From a checkpoint of a small transformer trained on Wikipedia: LayerNorm before each block.
Each number is 500 + 50 x the weight over its row's rms, rounded and kept within 0 to 999. Layers, rows and columns count from 0. Numbers have three digits each. The size before them is the row's rms in percent of the matrix's.

# q: layer 10 attention query, 320x320, rms 0.0825, rows 167-191, columns 80-159
# k: layer 10 attention key, 320x320, rms 0.0864, rows 167-191, columns 80-159
# v: layer 10 attention value, 320x320, rms 0.1, rows 128-184, columns 80-159
# o: layer 10 attention output (transposed), 320x320, rms 0.118, rows 128-183, columns 80-159
q167 100:530508444553444498491410556542481567515499494508479427550358482443536497530525492549555598481467535519511516418455488444425546490542507484410522521487488566580516485555447532537427475531587563508442497509463526595422539405479555503475488537
k167 096:481490416480474467532487529512589446512582412543505566498453433445511545516524527527537554540494522485541600349491470515508523500564460642506501482374523546530508553491411495510585480484542475514444538439499455538496405403481469435520565437
q168 107:521519501522446490539607494485563473519516493468527428528492451446495517423539580603409453537605572520463529410504492512523449457539350535596433487536516526400410483469544517586452444559487402515546567492491455533584483567463371497587589462
k168 106:551555517471503412485612514472570533467446477451521492534460416534363491545363448504482463565493431560533478453484436490493490490468501560483415523491490515471419392354552585523537471633503544486512426523502644514600563429484516518532574444
q169 103:508461487456508458489534522501505522555534580510511486432533521571473426446485560488495414512501500544469612486515597598485496406478502510522470488463560513475500448488458526568440527419561461482470501456524487511499439556508523578473531503
k169 104:532455564485549476473457514542406462417481519582496449555494527472509492466321614393533415612434514479480517487495473522516475563498542598557427457507556619494554492459357558530374529434527517513499502490483528463480594492481583501501470466
q170 100:535534458498507451376495495528534498541478428500522580572440484490511504459525416521506542499463479427485507482522448497433457510512437477463579463587416560491455408452531507401522469594433536569473434486475454525459544489504523501532532542
k170 096:601516534552552446420509542481455483484417536498529424524476432497436570430555494579530601493559458465520444501448526519544525526600432494432458449581463454482523445533512550525527559622445462556457420499492472585477575389512484463562483527
q171 104:571519547501551485579461470482509456533541525486523537613565490510527521497510361570578509433488442489480585529606510512541499548514481558606468507447574503465598484520553562506484578501526574489448454592528480491485481461469534449503523503
k171 099:557561535482524405487610411558476499487564421500552435522509544479548462514538542524495545470510507417453511486581492489438484584521454497503458446487494487474490540446519546547569564424494394428503447466530371568462473491489431471436518503
q172 098:496546541561389466521536490468530542500463482565519567561497555496517618417450500494566454539495437488539484511551475530587499512526445498630514467450470437472446497530465555420446483552579448431509437547491561508595515520465434536465433638
k172 094:435536506490453481422395491440466503445540453579613509613521580534457531495437524532538443519454498446472492528504498474510554481506335562457538510569501436451470524460473419460516489552559504462441453569482473423508415474504490427513545512
q173 099:401531425459413532586460469562558462505498553477568450623450491469437462576560514571489498562387549514518463606459470510470480561476448572467436509486427511508515564431551525538488439436533446591529503485475495543545492492501588552493546505
k173 100:512530566505437481478459534599514543467486566521630393526482489547374505493486448534520478474459592543419513529487497463486519488410472527461471478492483545574597502565576554507448501348546507488643484550520544507522492449473520535513467421
q174 099:484485623479488673484477493519604466480457475587430528493549503488551497571565463497485521475515562472522429492427554561533529531528444514470528516502433382571487438560485540421415524525506441463535424459605499418403443616455386467510570516
k174 095:578455620500427505519507487630584443446447476513503632607510400594590563516569371501608513451504513548546472442468476490478573536592574451526551470532452484533583617474473517478481539430493509491514476481544448525488565555571550517492510496
q175 100:535500496462541557424514450417471497562419472480510502424544495526460520535565452420568483450556561590507618438505472471426544484511558564527473530531580470493486421404548576498509541512454472508484495492434513554514452505500453488605548474
k175 102:505505475513554502528520422518487472488533510447587450437545453617534539476486569493497535489515506572517511485529443378465574510520528518488405471543567550510545398436449556503539590528492555492469488469529449460576460569452481535584560522
q176 102:559485497481526551435513460549507455476517427505489469489499562451482471510504524439494415451512512472469515476462445536518504527481528528481454395524468551504431567489549414488616606452502473472521473489505423547557585518562555515475539442
k176 098:505431507523505505482477460550553510517501464528571507467518516329521504517517486465517480455653483576508552446504528535538471548537517504564472450529411469401495528481499570555557576455575450539465531503509488530438544480577527639510598407
q177 101:480567517508536405367446461515520434476515517438476482558413440479486562603585535553619520495367530452554485506529518484484524442419646541504537518491392463483533494520467452428445514506529419563441469574490480515431477477568460491508442539
k177 101:519540472535430493414533448470543484433572474546506497541420472544513559433552436525557440558378545467438575545605440527425550533431519518477576574475399456524519499490441526408453488526570501522430447462488495656387491516559554549513427496
q178 104:504534577474550514514511482521530499421439483510537507443467538544518445532551468507470460472544513558402500568508471534505464526545543539401478465550427545467407490447433521465541543482528531580589526488500552630518423511550532504604635508
k178 099:455509607581429573506423464550551577430442482522551473504431513502546483444616457472467507485480477511514516452483517522577470444526559469483502440540437546414535453503556598569484567511576593412525510490583520444430560501499582504609487563
q179 096:541490436508536419507507484557409550480380446493574572554462491532540464567477501472494458500504629489510451434491445551583466527475471449606574483489565521469494512487491543522449460434548475554507466510400463501560436522511498516467552521
k179 098:541510560452483451518443358514417555573510462487470566549542437410535597456535584474506501473497515432518478444535510521524435489528488410446548524478554528511451471452603524535492497511512556494641574487493494509511497536562540500474493552
q180 104:568548591591474486468491549535399528438532576586566468390577603538391496497505514499491472552541572548537457501564459471526461490540419485495456545453484494481442523418533501405476523469470483522580530491475502518482476556482516585536480537
k180 100:509436513632517493469415570509419493497566473546454550482452544568483448531521471533470477455508524469519470496417535521489500516548483441495539491449513540519555550477475535517537491518489517554464528494432494544481432598522583383525508580
q181 102:522491469467480572463544456532576456598550494522532538457428447468527590446479613489416483484436476530517524564519567582451400480505481485464435520464541555476454553542539519451514497477476543394491475482427529499520541480459485451514583448
k181 105:474496532471470467438480486537494593580506460575523445522481447555463470532430521507401478511492441540569578551480619508450400487540522439511511563484481513512463543523527578545485534567492414441489558470508520448525451492461541517502481541
q182 100:485527579507529497544538462462584491508484565480446569501525587428514468531526485586434491599485572528499457490480558466476619482495491485500548493497524518502535480441513362522465483459421533448519562526478507458494488579512471434525500548
k182 100:503464580575579541622541426407555476423519530516501561489552527444463494547596503497422536569480505557589435488397562533484537510522480414438517516571553477470619480533476526613527544530390521533592412475453475441493514508571403474498525501
q183 100:551519553546484449520563568539475446400414465531531464539516494511494511486539492514396569499514617434461551379469517490549472432468475526448518585456539491532468474472529464465468593552519490504484496458462448595507394469486500500551615488
k183 096:571518502469570437454522500574441498436448433423537534512570416504520565444479545521542578535506497476523508365496503473535490507508411489451559515485570544562456388482499523508370504470592486471541536588503437566495384476466510495535528538
q184 103:476508590518508477522522525495475508456384533488537490514503491494490528555609501533520511522488548424475471553595574518539421527499500519475571434570537492460528508534611500537540491394464521455651410504604500587536616492499514450500521459
k184 096:450500518482508381478505558509483536501476466414544537494450450505619485539615521473471490540477503448513501517490512471491526492484438420432603461517495509463595547573594509481491481504387548482484442453589474454567527468473573518490449469
q185 103:451469443487518442426429563435401520447581463583438447463494550468541501524534514521485437431484498486518457551537429559488484585460498577498416505489535526497516527480503445529612530442552379496482519477476462530444468430590501484516481471
k185 098:413549474507534480456404566451475511453508465556431512375509422550458445462547507424516490437570543492506459525537390481514405589489519511589498505529402545502556520585503500408540469410477471549525590530493472551509559475512475449577537488
q186 097:473490521556445541520527402452438511585459508414469524516437477596496463508494508541455540426527445497453489571513603553471418508510491418504550390512518486453558438529467445440444476524547538546510524457466501410596520549504552488461498476
k186 099:548436549576496574630512486517508547522440499462414519510501603490439581512431568503506497426457470518473450399549561601395432540472526408460536467495457450515476437440503451501526527646481575513476479499523468443522485480529526497486543526
q187 110:544490466591428376587496592609444442534496485550579536504496389499459520607460561538519530480493542508524472499532549494425492564443489490553530466515529434497442458557569588431438533501527527570598430405542480464586527499489488498591481540
k187 101:569483508538510514499449612530500424529485499521531446438463392533415597520455558539505428458443533513533425542509533499471497608516505493563479450462496436529450503512548552459515512561502618485547440441542489502497484429468462400550526564
q188 098:557478457501485576526507462443473455530404572507468471490500523518576466461461508508541590637456581556556534452565536527517508426534493524476461495478528516419534458510463598521540453520508533480517563462479534533572462605458429587503457475
k188 096:516504437513515495482473494497562473543518448509472381434463544466463442540452569495554476526488465490534525439536550490528429534478498475457422445473538582442455547542489523562518491556549582504573568453540474573498543597461503557569454549
q189 092:510491526479491476501493455519572427484509476474499539518453499489493544521508451499466550579548412595436444407501547415494524446460533589497410590452449538536531513519485563528511485554498534519419450532503463455522499448507534511593461542
k189 094:507546461394526529584577513426485483581440539597556510533455503506496507511494454552476594559495499432500472407487545509512478331479484503462512563465521509598504515461431491475514551493522488498462548530515458536558570518518492576433455477
q190 101:590476397468523522536604484522533547426508492489459517453541477486477561511495538472457587513467459509503461480567437431450491527441521460456413525508546534479474502461582499599496469513572508494431535473409503499489543515560432443500546553
k190 101:469451385501539506529557388483420501524539519458453618456503432496443484488536476486505548508411428513525455542492470503532519539402521492500451484544508516431466421526563529582567510461437483504419511426445522465594541495523417488550483610
q191 105:445483523561510545448458549422577493577511499564552504529504612423574495530508480508435432464469544501556541452462443477459524499436518522498468560490456538534552440520511572573430551464551446475437440542511472476515556418532522436421514526
k191 094:561478509494512503515453480520467391422496506469509502557400514525480443504496431488521491456553496456476480493490420451559517568496532468454430489460451564509454558514500536478438476485483516412436551562410403558408515414530438559491590502
v128 076:444462472523527402534501468485507559446559504521537522537465529471520549437515363513512540511485510420423510525458413498490532480515505538532541439539495495429529464445423507445518550459466513515537548481404446450520469481436506501400464593
o128 078:491506494378481577502558571509487523515427491528589527508460518512511495548445528539445524559492516464534516561471514501498434527474437497503558463589483487382433539538428476572560599575492521543561516566483567483640476529598499588548544526
v129 073:452492476550447447521528506534592548451535408539451594484499527517491548618508487516483620548453465491523472430566500584418412469529481481519520512544573489413573530441516609487502613432554473531434470472460542444540535510602490422469473520
o129 077:530549490372517564605536414533439457475463586509580383564472541512467440542447431531508428510473513536568523521475519515463562538433516548512486480402452541602460507510495569500500442530471584446479622519500530548488447393467511523508521442
v130 071:490448511370541516419458493507534553587418477496485584444461500437380396483470500545519516539517485519597451422522555512518459550459565528573560455544477421451492486460543524530510614545414559578459384494523506486479479521515490513432462510
o130 075:441538467496408437535521496485557480471487530515588535558490473511488575526492548520443501517556435427405518569415476486539549436545447507497575542462486468481481522471484437470531394505463498438515500563479551509559488551499477463513522502
v131 080:588576542496437494517325540412387589500519535513476567592480535559431520384540475470516492501392502563497487478520501526473509517447438504461529502526603563560506500493409516464570419540610519447415479395394572438515516441414528492421471430
o131 081:490409491546501441401560517537595437554583450588476480446500442449577488528503538429420442448486548514465407495506466562430502559464550514503518540576447518470495563558456567494516541542396530549544473574545436478491517544540524544563493541
v132 066:498530600422442445540530449472422547483434566466424511588457446544511507470492513577450538535387521476370465509563559444455398505499498436357519466524457497545588522412464501503458513462462502529499566544435522545425511522533534515545497434
o132 071:421518375450497405518473523447547540465544481551505556524556517441495484489607479470567499525548440457570421534484541434476686521476483550560521522467491540440441463489430466488534476541546457450503489480566491414552465561428437463453502497
v133 075:585510509505472483590402499467435414543485584524521556464456460439562519446408565488510500482540478468443487512487523441582423486515551441534520403568446364543533518554513529484479412431491517547535538467556504647587525473506525500517580584
o133 074:486514479492554482405544554515556534527431501521491480452503485497585548571523527519443471446464541544578521515448458497516532494443371455455523518576525476487452474418525418520436536493494431487461590550498455413517517562486418481447418510
v134 072:496453452481584501484585450450374403543517480556483540554492452484489413438567430477407564574501473527469386498511472509538578495474458571515476491415499461475446610399559523452395505449543493520588552529502447535438553508493480480472479417
o134 074:467565472525499535551514611535553510461482523425512487513507625440560413512409509494527543535529459550549579516491552466468467460519469456509505551551519548542423444408596625605537424532560479403401532510548514463486513518506416415512487571
v135 071:499467495549540421555514485493500549486481506611515501482453525509443508488484544593467472497494444552523518491539518460487542490592510526490497417484422561406559426492425407450463527527535552405448519584461574516545482443536509521504494485
o135 078:390479537475590559525534541501493530557497513504520554496522534502512574442511446570475522501597460470478443363504516533462449454442433518524473530495543532430403521523506550451441510458433490607511493436531515458490393499438491474446505382
v136 067:449505541445549524545502512481553583464566500443440448505483486548503460480585450518490547471481518428483450483446547446486506441538451481542426444541452478478462529437475461442532516445471494525497455482541479492514469541562418422519539496
o136 071:478407469580342437623486467495471462477433556519499476514606550567541529491546481484503435486503538466573446575406483470421500513601475439494568478517449522487638475640523515491497499474538440519443587504439508471588540450515521438515473454
v137 075:558524523451423507529517459518446448442634439484414496463559486469537481531526408429543470479537449417380530446490463493458498490448382518521455474462485511510583445448549579526452537443412418511557517546502539493521517463567529535408475549
o137 077:423350528477550490517471511499565535504546486431505520550452592467475500410522469537472466492431593581550563617500531510519554503556564574468525517525566482602540502518570419543505520449524604539442447532506498530527531512456506423554486538
v138 076:513462543531511386578396445623454481502497595453488456485456436482414589486420452401551453461571511485499529518473523373598654473562452425522436438582488429515471490430500435466385505516492405512542510483583498578467485492495521524459511485
o138 077:505408570378432548485536586420628455466595442548463537584595465514562463490579520489564464550521523515507487559559463545474438439492559463489513542460472527488494502506489483510466424510562529551384445548436472444450527445589556470494657497
v139 076:544561526475433559488463467518408513536469545483429528475513475423511509541488579560508572416511496529495463569513561436529400546467512522451437545526519456435408552521549512520465539470506528479448524497567489498472442510489465527579568484
o139 079:430456558545566550484553453527442429434555543490522510573515529505534524526552471394514459520493520431468547541477549445461549407417533542526565505568472532527566479554503497497461476506585446423472545472540568417458501485463603493422322524
v140 077:610463465527500439449509484458419522549584382502663447391496486519505475554495438537502546506539414578488461493454531520430527519425561509401526546469638519490487563455532446575503418498446564395560451454444421488491570512488548419457565438
o140 077:489571537493538595498514506536554492517502453557428444561560539452589479495520556501457448540420476490521541547534480467524413554451471497582495471513447537534447487504548540413525528485542517496565499475550453605494550449473417446547493493
v141 080:527617580450529490550525507546538460505487467579504538561418511493514460455541464501494550443498462525491450558495481539535458525504504460586487518611457429455536409444539528465442525383446527517496458389489490542496484500498508518590560446
o141 083:472528475466472558467529536396575538466540546510589488484412518502466461568457512562529576544415499494575542561472479486476513507504495553437643457463585540523531470556466473457560401525607479429525420474482453570518512391521579504484526499
v142 071:503460492450481395543485489484483480517428532443526607446458543511553523445489549438486476550591497426586550475496517573484555583499542409488489541472494469489558494503531545529592584562525571550524512467548492506513411476510466499471433513
o142 075:550521543429558611457508495501514483474550565435463454608562514448478639519497579560531465469555412520465462483486580556459465497545592510472505506530521527507517493464485555504493522578481507392541470567521483403485490501423576490555533471
v143 071:564514587404514466513476588425541539514415503545488574456514526559495511505475540552404471521522510504473475439546438473461459470439417506532545431530484467488409543568393484380411556515501478537503524581573659532535472504541408494520453577
o143 076:467554450532469522454481411607528573533470630516492495496494579508494506496563444564542495451494530434604500519523552540578499501518568472607505504466563552442541508492546568482567470461426546484557507447377435447456623491414501575504502444
v144 072:478434501543357520524426502511524505576545531479575443490415501423561478415519510576483546465541487513499507512525438462484498410534456480598506419529480436455440500533512448521572503484533479528515603531420480476419430473521520538501497439
o144 075:561517459497490498540461503545558481445524507557511593541531455522449448430457485506462520551595505558530436575461505543521489524458554398551553532478550463550566482474476491480490568602494534459449462583500490467578551489504478537408550573
v145 076:377477490529477476479458506560456494444526521452526445471519451489499545525469535455558588424523623558485456518479402346488496485548505554536539465416475512454454500512562482486517427490424469474563566431573541492445501542502444496436536533
o145 080:468464469441422480601590482475492452598555495484570515500514467546542485479487525407475501593438466427563593530465523512557551526532550509537480575562570407492569474467453522552519545512460468459583448450380464502498410505484492424520560529
v146 075:653487540480586512535474457504504488539495495533538466461530535532570547483533502481465551475547501496439574423549403495483496371457449494524503496478571494577475418507407435549447535475575432501491545510584490450504575559469463509558536528
o146 081:474501566489477486509519468581440520535579489585481489540531505577470510442414485490535503453499466577520508457567418373555587490562492512527460483499513619523455469525514614569492406548430494481457467482584537432496514476452456455470435424
v147 079:492460507483576586545451557507512471557510495530430462520515521541548438556477433539592474558414512586495415477502566462473468486571568496473596553497538479491367578482504486509533461640511515494422444494520456594465467442483569532474459415
o147 081:498512511554475424511532435478522514470487496659460609515576466535493532466540520454436459483395482490535569492433488516458442520511441463537503499504475445417581529536457478447482552514618433500587549475482491459470441589493514489457473418
v148 075:499539515533467460450622533485540593567562519531615511476430492579477477437490520478478539441505527545472465455541540533535561517398550422483471477386502550559455565477500562505511411493553517533416512520475582519525651418482526475542565462
o148 080:513575576515489519497428439515562450460489450453512500508505536525573560574517461401487451539531554444541460534463520446521548536538512464488593501477466546479479409457483521469482567498485470487535501459507428515571487508457486547444459446
v149 076:502547452533544447456536506406516530528466462417589533536472530526476541519463571403481524468474432501537418391501487488564501516470466484457596502436480375554561502531511437542494433427510493462503537431503578575553575458507585489520529502
o149 081:456569553547487589516574465585418383522531535504641469477507571516468495420509432505472445415528579437460496535436515448422529505539597555559382468506439514499415577500409516513576627512543471474480508587527548558501454518478432514555459421
v150 080:493519490517513479456539469458617554435558573612456456565523514462527488591454401646564551468610493530570483536557478541518557447494624473442505462539539532484406533480518468506491481441551513568503499467549530507440511516501575529504482431
o150 082:555570436540391486458453431586556466512454515562438510461501489490487542450490584454373471484383466450504475506438529496533471545536484380467613465491533466571527432446522538492408474577525486481536450521511501538526411463448578435472421552
v151 074:473516523511444463557475509459446510525547465548531508633578548548424494584524510445592542493474496556521552538528482533484437492542524461561480516481517445408541466517526628512502507534432462407477510424502475463571502474514501514421535556
o151 078:523404454501468505479479571565499505500511513458504482513446471483546456425470531606367522548539575502446533570502485545486492515504450458507556459442482525473570443510568500600483507448515474512480483520466560469475567526568483533526464444
v152 078:482401490476520423616500393514521549500412569597546499511491451456512516505482422465510520556449574523610392441532512518544481513459513502517618550461531460491478497427482573501495443531405564541509381461519490530489526549463440475591458494
o152 079:501524478451463535518405502486516514442510489510555614623487552591504528509492515415513488482469429455453489506450411540486578574564440469501428492470466425566493494572494494436615480542461550503431505424446553400503543422499547513471515515
v153 079:500488541469574433426448414477516481554481477514551429552466502493518474596497559534402445521583488509481378477499446457477522589525449547525387498437526501534518498504555467530461505453485480583488391489549456480534398454577563546501551482
o153 084:500448473542489612530504592500480522418500489499427471474490453485394487498443570449555473520371522606506451441496526470601472514465530511405476490594523501536424527473536531474516559525516595520562502524474547402467563435469492515540495553
v154 073:376537538548506451492478486619499571438464478483480533416488530448451472465519481514497542501443460494539497637585466554514466468443546496475460538604582495502442592456463428675493431573486432541453504523504467528544558568503406445471472511
o154 078:549540465492444469463394428492522421562570464400525446556535441508491501546549516538551547538590421602464480583493412407402537556500483524503491492447512472561542437510534521483547523508515526516488549497373514457483507538499544608566494435
v155 074:467470598541573426430447464520469547535419572522520528542586480393474518618411492461536506408572518477517489486465463620501561553443478507500440485485441551496470473505510509517444578554439457507533529535505560486538548512502464524450497558
o155 079:487549510542490464574520533587478505485501484558553490535384430469367454453439467574400527580544532500547521494473423488511474470464565406494571470451535504480446551423435525476487433455518529581555497610400477509502423511522582484513470510
v156 078:472533520472429414501503564428435481482496521516428434469475570531303510619490438516414509482446505427522410480559458474504556586446519516456510381435497570559489533416496468485507561478471522473526444531517427554468491502548502428492533569
o156 080:565529535532496564528530430509538410465545534515518488549510445568529450464484519449557489568438557517453491458473521443507494396568577569454441510556536527469528481489524533513445525596491582546509514521425438427547458523391446523523499470
v157 078:520578552547564481514481466536542471454447397462529529436513530514477509490482513542461407436497489521488466526486523509485559451519395405540445421445547410484493506556547510484540515534573414513541530454522480509445551475489492573558472528
o157 081:477441554478511534492586469483505520513544636524434462461536500478500532496512449494572626588536441538524482483461439502491541439508534553429453493497493484518490478481555459509510420514465456448575465503540426471563479445471555464461500489
v158 079:523514415489479495401468506537555372510562432505540485523549551434545469498624482495510513505568532502510523455498532531586473625517584528582473463497592516466460491414476641587558471571492577466460541358389501489528551559476532487533507525
o158 080:497475513616452538556421493574496519481470482418442502451492476491497395488498522443486480485374379513503543490462570492464499459535573451434616471433472546517487458606573534478508472414483495474600438519611528454477395494516493512600462498
v159 078:531531556426483511444522545496450546456458477647526498503460536506476495528536450501486605475550455515488427531462512602499519489506486390412456517519440533513440443466404529542442557422554492483533554476386506445533492449576511503467499478
o159 077:558504453462597506466512451465479516470462536401484499457465457433450561457483503523508499483425481406495504490495543468514537587546565601567525496435483513476524399467577450530503426480487556535524505549552458577476441494465535408466484457
v160 073:464557506479530521426472530626493441520535523520534489610434499482479501453566476444493494530491489383469536625580494487513460534478574526531546434507491515472532572601546386537492533481631444532488452501468523431484501541543530575485450513
o160 075:487478444472549478508555602447563524430564461469558479450542493461520520463401533502544380486461408525509633542459507581446464484527577606537486583493449372519456455409518527491502513489495423440569469518502458543469491480476457563530522517
v161 074:507599514513443532585407399500491502513461530467531596429523497404466459498468612551464418503437563516563493445557479460543438551559388476560459485469540617463499479539439451448511505461506544577491443478491474464563491527510468490476496426
o161 076:532380497498569444358552540544484510521562457393472430539548484521449554464527454471467530460535441500462431482533459517550486501501559564448510518479503448481428499449466520474505584525580479500453536493448433512393532491508476573492555497
v162 076:548570469513414431429487433436450479511573475459518491483503439494500551514571482541522472499505457603552481539433539517555502580555525578496531513539627486374436554571544422542507466516496423429526494465590508551568453484538505597517566490
o162 078:563536581530507578565626623496593491549542453486428479524540500454548402519556436527571523460507490576522505430550506469490522493451446506553443466487489487446502523484486462456446483463558505493404503439456471481518585523435453486445477516
v163 075:520597536437529582427509369467532482577584465430576493523567503574487469448540442458502572558549594542474554464537532360564581535457442562494605471598486477444510452480563522561582453531541461442533544457443505459530480528422522500513510528
o163 079:475535441494489517570467454471527494518521573570415499441463489434517564483531549417443461473401459590484547485427479561468504416581576489545445547500432605456548480479481509489467423518428411558492459376485477557470500512516459537441455586
v164 076:462554500493516577490444523459468498500423454476485512499526546562490398514513582530572531481542524453504523534522584483469490499511510398615481443459426454516427443554543493479477499493498518494520487460475536564464624565498463467473477544
o164 084:509601443486516491593523504489566536547493528487534464550509551470551484448512481477490484529446569492499448547477541532602550466599499475553565407415477550502550451340453491461519358545566511513563524524569492534461455473494523477672506429
v165 082:378471505413488607401466478492611527521437484486477488526540593443514547439456594458429508481438509472494515484436530571493436559422385527393524405433496478579482438490459504656581472574507433522529521525435480490404493567542496473483488519
o165 082:390469519509544462557379443526510536405434515500505520428489503536462484573462452459540492538532503474515408514575436434534584516496493454540440590469579484492504535447527475494515566457363587542488537530492455500535484346469446540517556478
v166 078:458463639480566588522441551593567539475498550488458499564433457464454565498464505429528409544522538501492564516480522451462454491465494409521461571470461552637488590572408596456451519585510500490431461481517589489512505558487499469462425548
o166 081:545453457556496390466492455523480528551473498539530470523483488606556502529535560637465477409474569461545432498511487547444496547588488586436554454469460517402405551465513433484524541491485539508498488437588523498488528371542518550539542509
v167 078:436477523533550529426549493513430472516451494481498518525447490565499519520504401465467516529478504417608521472485511524414468492529535454458501404496461461452523532459434461571478617447473574571440550552540516484493461445446566464538473521
o167 081:458589469437401538554559539555478587437503428450550492513430459490484528469436645554488559345517466474489458488422478486495474514461594553526559530509533503520497565514520461472552532604572442467429535501495517521480450572440534563560537501
v168 073:512563504501459458488481509549489423476520468557415546533374537519575516580539563501573620496527483540480630543537548455545447500446494536552440476563517505439476474602536502549534536458437457566522584559616481580501459466470531464562486474
o168 076:539410482506483625522524489552516532515469581408522462490463531572408496514466418455424554461425526515476391561505479462516579480505530531506496510563475550516615483421563450467527540483577484539479486557474513456451575520497492456437572428
v169 075:421430594504480534498523511508457515435515566540457510445572507473380478572430565513450573532448504437504500508513449535441569545474494469548431526471402491393536536520422500494523521527421478573557567567557428673463475514431469523539555558
o169 078:578601475484530521508444501441448482487543473505592475480440437529526593398457502450514556620547500477482614609455497393554512485506463424462573442507571478514509515427546495493555607514500577485488518516395516441493463416430394435525567459
v170 073:586483493466493468519512486424502562504518423569552515593471480487539496414454488475452530521460433478517608459484481431504592453468491469558526538531543571529508461462435530487450581529564468492439482372540484482530441441597575551468455524
o170 079:521556412529478581447570480458465511494537517547500536547527599553430528469600499580551434466491511508536431479488430460534453465491544553491485511558386396484464493511577511494538517480531642570605455600535465515465509506419543522502493494
v171 077:494495541447506441541478456454488597548532418530477477530478529465458497508423476448483496517494441463501529420493496496522554520475552412542478541402477492585549411560464551445536509504463421510493460498451461412529462457434512400462491438
o171 080:539509520581429445591568516505540544491477455476494567455507536524519480505494546490456469500468565542434466576435503508526486546593448510479506393615471513476523456480514495586513582557550562487504480579499531432525502488509509497498568495
v172 073:507421518461517552569588459406468513529410472534521522589465440507531444542459485479477506559484553536385552533501440400525583442438528552546393593535436398479484453455488457522497449409533561547564541423538589490477486632478509525468577490
o172 074:497627445465535508526527549518481488293526518433604422423382553514544554514574436430561489439537532459527421523427533496564485482518512385491602437474510538463510457452470564566583529536501455533496537477538450473474570425607523414465502466
v173 072:494402514505517535480420568546601445548541438579386555498562447570537487510476462488537437430575520416508525502547508564557568425532473500518379482450487490500437534437415483478587449456449509519571548547594522520481544461534530515528423487
o173 079:549559461482443548553456571507493484396547576450400514529490491542495538543488523491511564431406482592494428468530601545621555489535431447470475518501512548480548486547516448522482553448442520527493512553459527592500524489531485491502628504
v174 072:515475519496476543488604492420411553509530487526505479442402505547419510460529494495489509459539522530568576533581399527454464463518487391492573557514563480476549533491520584573444418505526405382494444486468559533533488583482476520499490448
o174 075:577572538497431523516442468489515521498425525458542414478652412462629571439544518580542467531552507454540383520450555548495571539515435566517496481510455490511466558525487460546406522594493504582519444448463427535507554381535481453437475569
v175 076:548538478503465514427438507456557560519546481541493369452547455442485533509498592573403620515518555510522487419540570510493536509468527484478432464509567506537531440485460519509564513474553463483512446490472499457430527521495459592468366442
o175 079:428548538568492518540626566498469437518514506504436542461483492544412472453540452538525460487456514524460499388472569540425418582600515538546480532477477508438444554498515564427424515489458507470460505398533549534493356447585525483461512549
v176 077:485501544462456512554476494492509547464510500449528534485405524599518507500484603550512454467459476437462408459498526539572552537524600514455488436512520477456472470505518476521448480465470486605447542591444520432476588534516556518476497430
o176 082:571468503546636557445493443533515501515472517508556460591437534503439491529445459396423422468472569501509506484446497478498467504526484401623416498550333582526537554543556471452500443547624546481496517412611490530544534498539413505569470524
v177 075:552536497530565570520495445475515545492581520497471565541484525468572469429399477512477527459466445465481492462535517490515486462360461508509529549488473504439600538546409546483563406566439535473447532552428437512497613612528494514396408546
o177 078:415476486514418446488536500429519586498528451461522467429505477498507552664575433472563527478410525510538507587448482501505517529583494496512520490543605377532467486428517513579485529418465586567522538532548522536450472438490505549584460522
v178 074:477492446546476487531508421590470485465510507503559543489430481551517417527431474424429459464464451537571469425482483440534468573514573401535531493482554492511510532452491547517592526572487567465421530568505437529473562467486504551467500560
o178 078:547473547513419474533439474476470467511574449494424547513557465573525625499394600486525488566502563480543582499496378542350522474482573489457546472477451482545469494496521483517484524495504468537491588538460554511534522528482488477625542558
v179 075:558394561477463533489531532450527492455536489499481539554530561509469525524427503615533436572437549583606494410526493514504524480505440426444544477542432519468441502479498428528591543547523366559534508460434571504455510492447488434556577397
o179 079:458509499506532474561470493508505433547548545490555496393542512548518444490558483537462539383482477414553455566402479457492520555453505449446463475510497604467509490550527549485497518499476449496522515488631523538497619522467545490482486537
v180 074:512510515426525525476478487527441426513493457480447409554417583569408492552604527459497449563529492439454483461491582416541468500539461561459496453496457493524546425468416496496440458504478526498477549503537525461506578462511448515500494524
o180 083:525555444568510449547488449452587528546470475394463461500479542492458495561441502539484545511476526529561445524453501516510548437488547430536496595426561525447436483556612453519587499584535495465479560467479524570497495513502517469554590491
v181 075:483484511496532526466488521469553413480587425515580436497482511604520518474421602594562520520531510399470459488485579469544485500529468456507501482355429507457474479528459515454581501516506592503446454580469486593534547498462460519515483536
o181 079:512516571461558515500498538515454532476474445500499512532452465511523505471412486476425481447459592510561544518498534587521438510496516582500422566546558503493476492450499430428481550501577401433601490493503433481518662568528509497479506507
v182 072:543452565458496529571440496460503497528515503483492503555517548415492492544406423563513424477484462594480456447559428548499448469492487566502609516518534527494488545340508494515544502525513565418487584418415394465483443526568502523512455442
o182 075:474499504532432447576453501523428516499519463569465587451520453529596555529507499447512581508459571469486491487492459476483563540461483403525523570460461425520617594517498479499485443590437524525502504494551526531438575529609506514478564458
v183 077:527423456405468526480590569377447512440434527503462499501450470481497467483570497480435509529548505524557536501515418505597436440377522498543482449373393475573630449474461579448438551484506521534530490436455483469470466470463394570568523452
o183 079:429526504515477381473490453451578478525546515462504422522498505529374545495551525505545442545494505504475430532456527493467477571574450496494533601569513492494423540531503513614516450483423543404660513479507466459485494565433482471539454542
v184 078:494520426478472496596571515469481491533547486556549485505539566409527499471540448515532564560511499567568487491489418525550459421503490558572555510559550480579449600543517477445530556436571479548574452516449533532532424497495464495473535525